config.toml
norm_eps = 1e-05
positions = "rope"
rope_base = 10000.0
init_std_qkv = 0.0506
weight_decay = 0.015
decay_shape = "linear"
final_lr_fraction = 0.05
doc_mask = true
steps = 4407
dataset = "wikipedia_en"
Each number is 500 + 25 x the weight over its row's rms, rounded and kept within 0 to 999. Layers, rows and columns count from 0. Numbers have three digits each. The size before them is the row's rms in percent of the matrix's.

# down: layer 8 MLP down (transposed), 192x96, rms 0.319, rows 129-150, columns 0-95
# gate: layer 8 MLP gate, 192x96, rms 0.318, rows 130-150, columns 0-95
# up: layer 8 MLP up, 192x96, rms 0.338, rows 130-150, columns 0-95
down129 101:566514469462523505556521498462471505521505502495509520503508509497497519486503473507446514538523503468519518467479509507471528534497476502498441466466488457513491513472482504520495500578510480517464515530467431514498505507513498477511518500517497530494517481503498515475467468501509474478
gate130 092:530513518525520508489489518518507472451491453549498500457492465468498465542494490517466485504485523491521483486529490476486532522477521456521494500501572454496516514548507508543473505504495550508482505493505488535508505499472507506497479539516503490493449471459503497462469487486471484543
up130 092:494491506533528509503502488494537498521535539480458507542503514494510493441473531541503518531509472514511514511550486525510502478524509473516488541469515519531551505536502475525503485488515482497462469494527460551510473524471516501510494539486465495509459499477519482531469497479462557488
down130 095:476474501479473513533492502498485506511522493520509467478508525542494540499498460518512492477483481480517533514524485507474535419515486492489490485521541540485480545512476481457483498535535541526493475551526513532486478481507530532531484488528459494516487502501502471530438517486524499492
gate131 100:500545512515487535558537530469511493491507518458493492487449517492550527478473533524505493455506524465518514495522440487509493484514487519453513514480479498521503529496478530485470480507500490541495524477465526499450461518492490480462500483466493518530485526468552487488509525514521510490
up131 116:511454511489473515478520458463535528528474508467499524544512548506484500531514575526531524532473493527540511514466525496488501483491527476485526482448515508518512532495516513488531521530485458486485507478516475481507482505538488457518509494552519500496525518506485499482506470492499485445
down131 108:530476504514469522480465464499531537459495486510501492450491469499557488500499503501467501522513524511551476505533497512517518531466502510487465530541518461512503465475498472541507562505477519468526497529466472494527485550462465502501548480520510469487499498476498505496537480496496481499
gate132 102:499496461501487475474507517498470513486434473518516481484514484505515499518550574483502490486493538503502544477482521488490492450499492493505534509494438474467497519510513505517491546492503512517502501502493532460521526515508522517437502512503549522536499532542498527524528499500475453518
up132 101:544523519542539483505531520480472428506510533528488501485476483465483498531512524505507499509459525521520456511536525481511509515536486491493479484499489480493487493545436513511530493485504493504478574469465471502517495488509469538459494497500484493496494535525497499491452503481500494545
down132 102:523530489492510519455541500475470501504529530545484453535510494502514507474471460514502516544471503505518510506480456498565497494529495554545463504495487535516533460482504503474507485516506510534485492516493469526503512483521499469487487481526507521528541522510547483538508452494467502524
gate133 101:499501471509518494473475484543522463537502492551497496525499516470485506505464486485489512504501492458504493508488527515511526488497451538548537558485492515545508468535500513535535521511543526522546499489538452545506513528458529493485495496524466512458526522523521510507492521518516481482
up133 099:530477485520475483470504535522514453519471500511458490500473520474498470499473468518494513500534499509500506487469511496499535533540462527524475530514520515523503521535496534493460528471517515540512452524509519513484463477484487471487509555499514534511477502486452535546467451521469519495
down133 103:496470518515532460496523527511488518473510473529462534532485483475473471470489496517475532536544452448538533448464490468506474488537501509531510502502463512512497487525514494487512506540517500497477540539509496506499463521461498514478472511488548476445501523507505495476515477502506476526
gate134 096:540506504517479542486489503539501545501466499483510494516494498477496532504516514532513495502470475462496529459502513523495507448539502523506510489523523509510447462512538502506490473533446573525563515509504552522502472506515508545466522531479498474516503493504517498525509504490492457503
up134 098:479507497514442523508496528496509507510509508475531500492491523485543517497483503477528523525478477486476480503480507472502519489500456448477484438522530490512440464477491529489485490517434518486521501508492520511491468468498506507492545524491512491489490530435528529443511505503550498468
down134 109:462535518485496520510536505485484486498469500505478522514541555479511505480470453483489501516478481505482491497504521483512487457467536467454502460506522522478479528521446490503503416499539452482522513496477485494473528480524483506447488502491499463508480508477450511483493508480480510515
gate135 101:480506474508492472527460472475518522494518515561499522555499456539498491503496498499487465510448530485496522493493550503530546540477536457493493487512527486490463540492485501525498504510489539491462517464521478485498540510498460537520474496543490505479544490514530468516478489509504482521
up135 090:479451515486545483496471528515527526524510480514515455498495490484503516525518475489510481523504471497497527473471480481511457493482535495484505503486544571501506518511484524437529508543517483492508500449574534507528522472493492491527513501490492518502528490478491494480518545469516455507
down135 095:476511472481472459499488475510513490490518505484531447467464501463525518504515531512510514482482504536529519524513498476528542545480518508524541494513515470496504463495512476495514560473521435501553489523459508471497537494552497496511511471528512507517504541506501484530529506515475520464
gate136 097:484519463535516480469529467458507485524521512552496497494518510442514467486500489476503502523525501550508502465537514534482494461493494542476475497543490505531498534452499520532439526519508520476512501465507514499511476519507500501528485552507509511480485500482479447473472477475522498536
up136 108:520451522500485486460479497508484502529516495484508531479499522469459533518465485495488549498495463537540488510490526499526500510494524514472502495483512470464460506518460483510547501484513480520524456487530447499503477496495538479502527471536518548491481513538488516497493511574489459476
down136 105:473486532489534520465539495488500531489525481466548494499506489479462516474510475494540533477511533507502524468520502518504463475480515491497516475479487469494484480501516490504471507511493555443481486510572536482481495499496516471515475461454560495528477518491497453499491522536523483490
gate137 101:498494458525477480476517492479497526508534547506548506511467506514538496556480489466496499523490489534515495556471534486483544492468509516540464489503497504509495505540515513544489552520474519488445533521503461498473564503529498508494489514483490516516499503457530502539498489494486494528
up137 102:563474510504493488508490457505513533491510556499519506524506509492524504494490501463490510529476517485526464493514443506532507535547545524522502512530477486506498472471476494510503522525497532561538487491468495549508534521510528457487491454537498496485537508510505521516501551490493522469
down137 093:504543526472498466526440522478484500536489489480526534439567496511523543463537531528491493511492489505465518438533509510523525486499479454510497536484491530532517499514498538500492504494480495487502494518520495493496443498497512499467517489481478480533530524502509451504515500501518485529
gate138 094:506533469485523461488516525517501521482475491522473461524488514555490481522460481488506522504513466475488499520522497544538500480530561514503490520455484531475493494499537509468507481509520521472537493489514499493517475517516502560537503505532523520492468480453506502447474562498510473506
up138 102:502471507496489545518516495489533504519541484495532501518495490513520506519515464550509479554511500498523482518491501528475536455487478496477494519472506485467483499502468518513496482498561463524447503466504517497462482531542545526471490518493468482535470545503525506516500487559546515498
down138 103:465475506497439469506505461523524497500500523523515509532508470501502521478519515514513479523487528500531504498503534505511495505458428499535514526489522514498472465491503492541452528515489579504499518529502508534515491489519499481538511536496477447550509465498517481535510492543499523495
gate139 097:492492544505511510487554482500462506506479500517517553457506532516474509521546514474466552480498493508518487511542529487477488470512480470489467532511550450531487443515495490509488449514506473501454488507488507492505499474517502504474477512461509475475530484480518530459490495514528519467
up139 093:477489496538508517530479506455480473506492473500455494518510503515523499506543497463476528491501485504467503489507516474479511510484469456503442538531492459472454501479520493472472506515475497464526487532490517474491458527526497499462516500535553480441500486517502456538473507474508459492
down139 094:504474518473523514504402495467451466472497495498491490497511512558486541524513507492509469528516481500486479537520490471520506458473466481486505491452499480503492448499497499513516493466530528510498475545513503505486526462541534512487496505472504504514524471532486532474488528511499523466
gate140 104:478460529504534490510506527505444548523531521482510507470538492460493520475470544483496541477495542505476525504493487478463461528491521541494494508494519522539549503479546510489481511491507496490497497480458520510472541518459485548507531485524452493525507473472505479477501499502485492463
up140 105:460491477483491497494537508491482523471542568477452498493462515481530481550517539500480518471498547537490534496517499495461467502467472468496485496513466510511484540477502522528503523447474469479487518457510497485507519524475480454524516523528500536482494488513500483499530502465495515473
down140 110:526511555502516500550457503512485513511512481462472506485525512517526513505502502528475532498476517503480531495515471513488519534503482463527489502508451554505467523493523474502494494498530555505483469448480484520502534524520513511486554482532498503503508520514493536490510509532449542438
gate141 101:509493496542442485524484515490495498450468482514466490508463471474448483512487502540527487484552505499506497508507491496521527495504525440504518540485518516531481508496514469530481482534502514520483531488523522495466495508525575557498472510466498547530488492503472484492532508531503488495
up141 107:526507475524459473540470501530485510474496531484451490545545494528425524468486488516531538484474512508483470445508510486491510535503515506509501491470452499492512489499518460530514545483507561473506509515485496511507485484504504513526518504564512480513519512506506481478532515505470481515
down141 108:500522529543439480486491466557505510474498461514509520529522491524525502505455460505487489462494515499509508487496483489518526507522490487533503498498488496497507469568474545488517513454525521491527472531493514474466469523473515490522505464464515435503514482465510451521530504521506487502
gate142 099:502499539474477494569546509496466519473517448499507500513505532528503517537508501535575485478511481527538470492506520495485455511517519503495480518499500493497485493560461536528493486510528471500489498556495482492457505487533506486510466515493542468498495497475494509520498530541535490494
up142 103:526480478494528456518489479469463488501501514464499541544508483494571482501486495501496488505524499496523523486474504448482574511486463526496474538483507480485476480474528482513460484521504503523512516487475483495517492517505506483500477498523481587496508492497510485480471516496452545536
down142 099:543483527470507513517449465492469511464514484515487502494497500509523510522457527520546498481509543517487485520494480512513530492490495496504478548496528477490464493488485457454493573508496521551482483492519473486516491559501491513499522504485530509465501547490516552462522519483511495539
gate143 104:520524484478504539458539489519489511533437497468504483481524490471500526534488482489499521510484522479480467492510505481492505555505504522471470517491516480464482488554495495502496489531487499482529488516533482524438470482486522521471474521475538481456500474451491533564487496504521470496
up143 105:495486495496522537515508507476488523451465497539480501502491464478522507490539489519500488508511486515514514507484523536515487526484499488486494506449521511539512531509544510469533441487550488424493530533529504517475499510504487509498478512508468478530529493488462481463555466548469486500
down143 099:498510469514501480526488507484544490535490479494508466503513463480472507506475458478515507470500489470504462523455496515494511525576519479475490490507510549509521499531510493500472506528485520550511536545524543483443481490486498524488479466455513501507497483485524513560468478534514474511
gate144 097:487544474483490468518496485518532515493472505479521473504492501503474524476483484521491487465476480511473536484528503477488477496522506475469470550573491476490488513501515509460520514517526513496533506475488455520481532505456536499499514443490535543502456511453510497478479461525504458468
up144 102:514542521498490482474509518467471459498515484542500469459492496494555491486473507504514513522493528536494536491531523470526484492495512532519486551495481527513489517525479482494451531482487517482495473510533533540519498491475531471511504499491509535571476500525465530560519492543502493483
down144 103:474502503466454538488528460497485472546497499525531503491516536447504484516526506509517514469450473508496528498491509464469482519494519517519486493499514492511513499451484501478502503483502464441473496531491509498533528510499522529454523512499530510574518507521507525495546501551506512455
gate145 099:477540512501519483503517521537513446491492492497490515498495496474492515485487479519533463503496492502506466473491538496528514576477514494479494509495548481516467468487493497494515506530468527448481486469533505487472478464525467519502480512471455507477524504471535486486463559549494524460
up145 093:464497475528501514515492522498462508477534516510500447556501529500523497470495521510514556512490509527525534495536512525521466516545505485482504437500526547506492471498499537478487499497554545480535498462541478471525472505481458540492488488498481476528515480479488530501496515517515502510
down145 094:506530559507495500490520521467526481526494516484484523504495508506528514496514516525494490527507497514514480514518545514489492512485500510487480474574517483521463499504470459554477550487502521460490498520482493545493501526445520506521516490495528514537568477504483486484462524466537474456
gate146 105:533521511485511497492532494480479487525484538500489457537503534513507535465472518510528519524501510467459485492489482481521547495501498482585474514525526517520497527485537492529471512530547509502528490531497498528491506518458563478466510461522511495539485515505517513492509541475468498517
up146 108:536562456497482531495527454497489508479531466517471509507497510507462492513515485474476506470490516514452468471503463510496454503488489500459500456484483527502495460512506474506527450521531484466496526508499489470531509514498489483477505524504442505493552469458488509495499560500478524501
down146 107:516502476491513516512442493524464466534540517497528507488463504522458464504495511479535517483484496447443518505525481496491504479453489535519485538497524498504463480481486497498528498498475484504483516507544471521495542519464497487484522486470522484487556495502457443511470477527513496462
gate147 103:469517546500472514514526496502481505446514511499484517489478502522478533468503521531498482474532532503507532536478465483467486486501498458482506509479521532525505514509499475517533509547507490511477489517464531501513527539486518476463466502502524551522469480511554447466539482549495496463
up147 108:469488479527482470510543527505505495519518534511500466511475456466512541502490517528497520486531527516478472529501519548526483510525476511484531441542535523487507496470515435475528501517520492484527522498504513469508478522501449510527514471492494530517510552533516450526517489524503487513
down147 109:458493506522485471511495505507557485524506475506476454457492491538538515462514484452508502541475437499503529520529473526517522498481477524518498493508493493487512497566459498492521523470446524526528488503464541504478473495526478498556496497496511496518494494513506493481458481468513523499
gate148 103:426508539493493501482530505469457477499529485444502511516497480481434478487495481458522463507523474520502524505512518496485498497523492507497537507484487469541457537539496547567501465500498501526507477487456477463506522502514492484464475517508496487532517490512528519505528501526510491496
up148 102:472507483547515523481510477449511508456438537484487528496474498489482475487454515495525489535524489494506472544487483480532508503495434547518507528517509495480547502556506501512502481535472511498472533513514475518504489512491446498470491515508513487468479498528471527511458499484492526482
down148 103:475491505473474491559493515518490516498528467437480508482517523538488453483528487504481482481502492445470483493532522526490487516518519484484503485523488462457512537496484502522456488514453483479499516519485489522510499446486529481457468515511511572523483522471511502493517504547477511514
gate149 098:486479459536469522553516504545486480511460507495497515501506498462437494487501550514528483489499485505513515499498525523529490491517487475508528531545497435536496498455543495495457481496501529473515479474516502492508505471473492538539454472503526506455504488492487535514524491531533492509
up149 101:489558498499490495493478499505450496481497527458534471516510478511538507534496509498492482521508496468480497473521440475495499532507524490504482531503507500515529503457496516496566475553493466481518479523463491454487518465508512480522544498497451486519492470521473483513508550533530532523
down149 102:526522525490502480507550509513467463507515519471524440526477506518517470484517484506470456458488533476485488511519462470503526547501501471522521518504483499509523489515487492478529519517482537482504468538502551493498535487497487454507495479510530475497494553492445516482505505474532461449
gate150 093:507477506528536488489479522478529470521499493497534506527481472507511519524477544455488444490551535508523477483468489470505501476494487517508521481483506473485495540463487534522536476553534535504514462471507470498496503486533490475489473516502526516507520497530464458564521494491544474501
up150 090:508475468521518498537490511471494483589512479502459516526518456528469518523537535573467499473512524477475475477502489499508524491487530497479508495512463493519514508528532523505491524491496449479512498492522480525490509517470510503505505526521529444533537491522486479522480492488463479496
down150 091:469493527498515537490440500475472474473543506516502554527485520506551512503475467454499509472509501521492526513530519498482504530482500492467504508513492458467535514496489529494529483508505565529527502485502470536523538494514477492475458486485503506476495565480467527548505516491501481492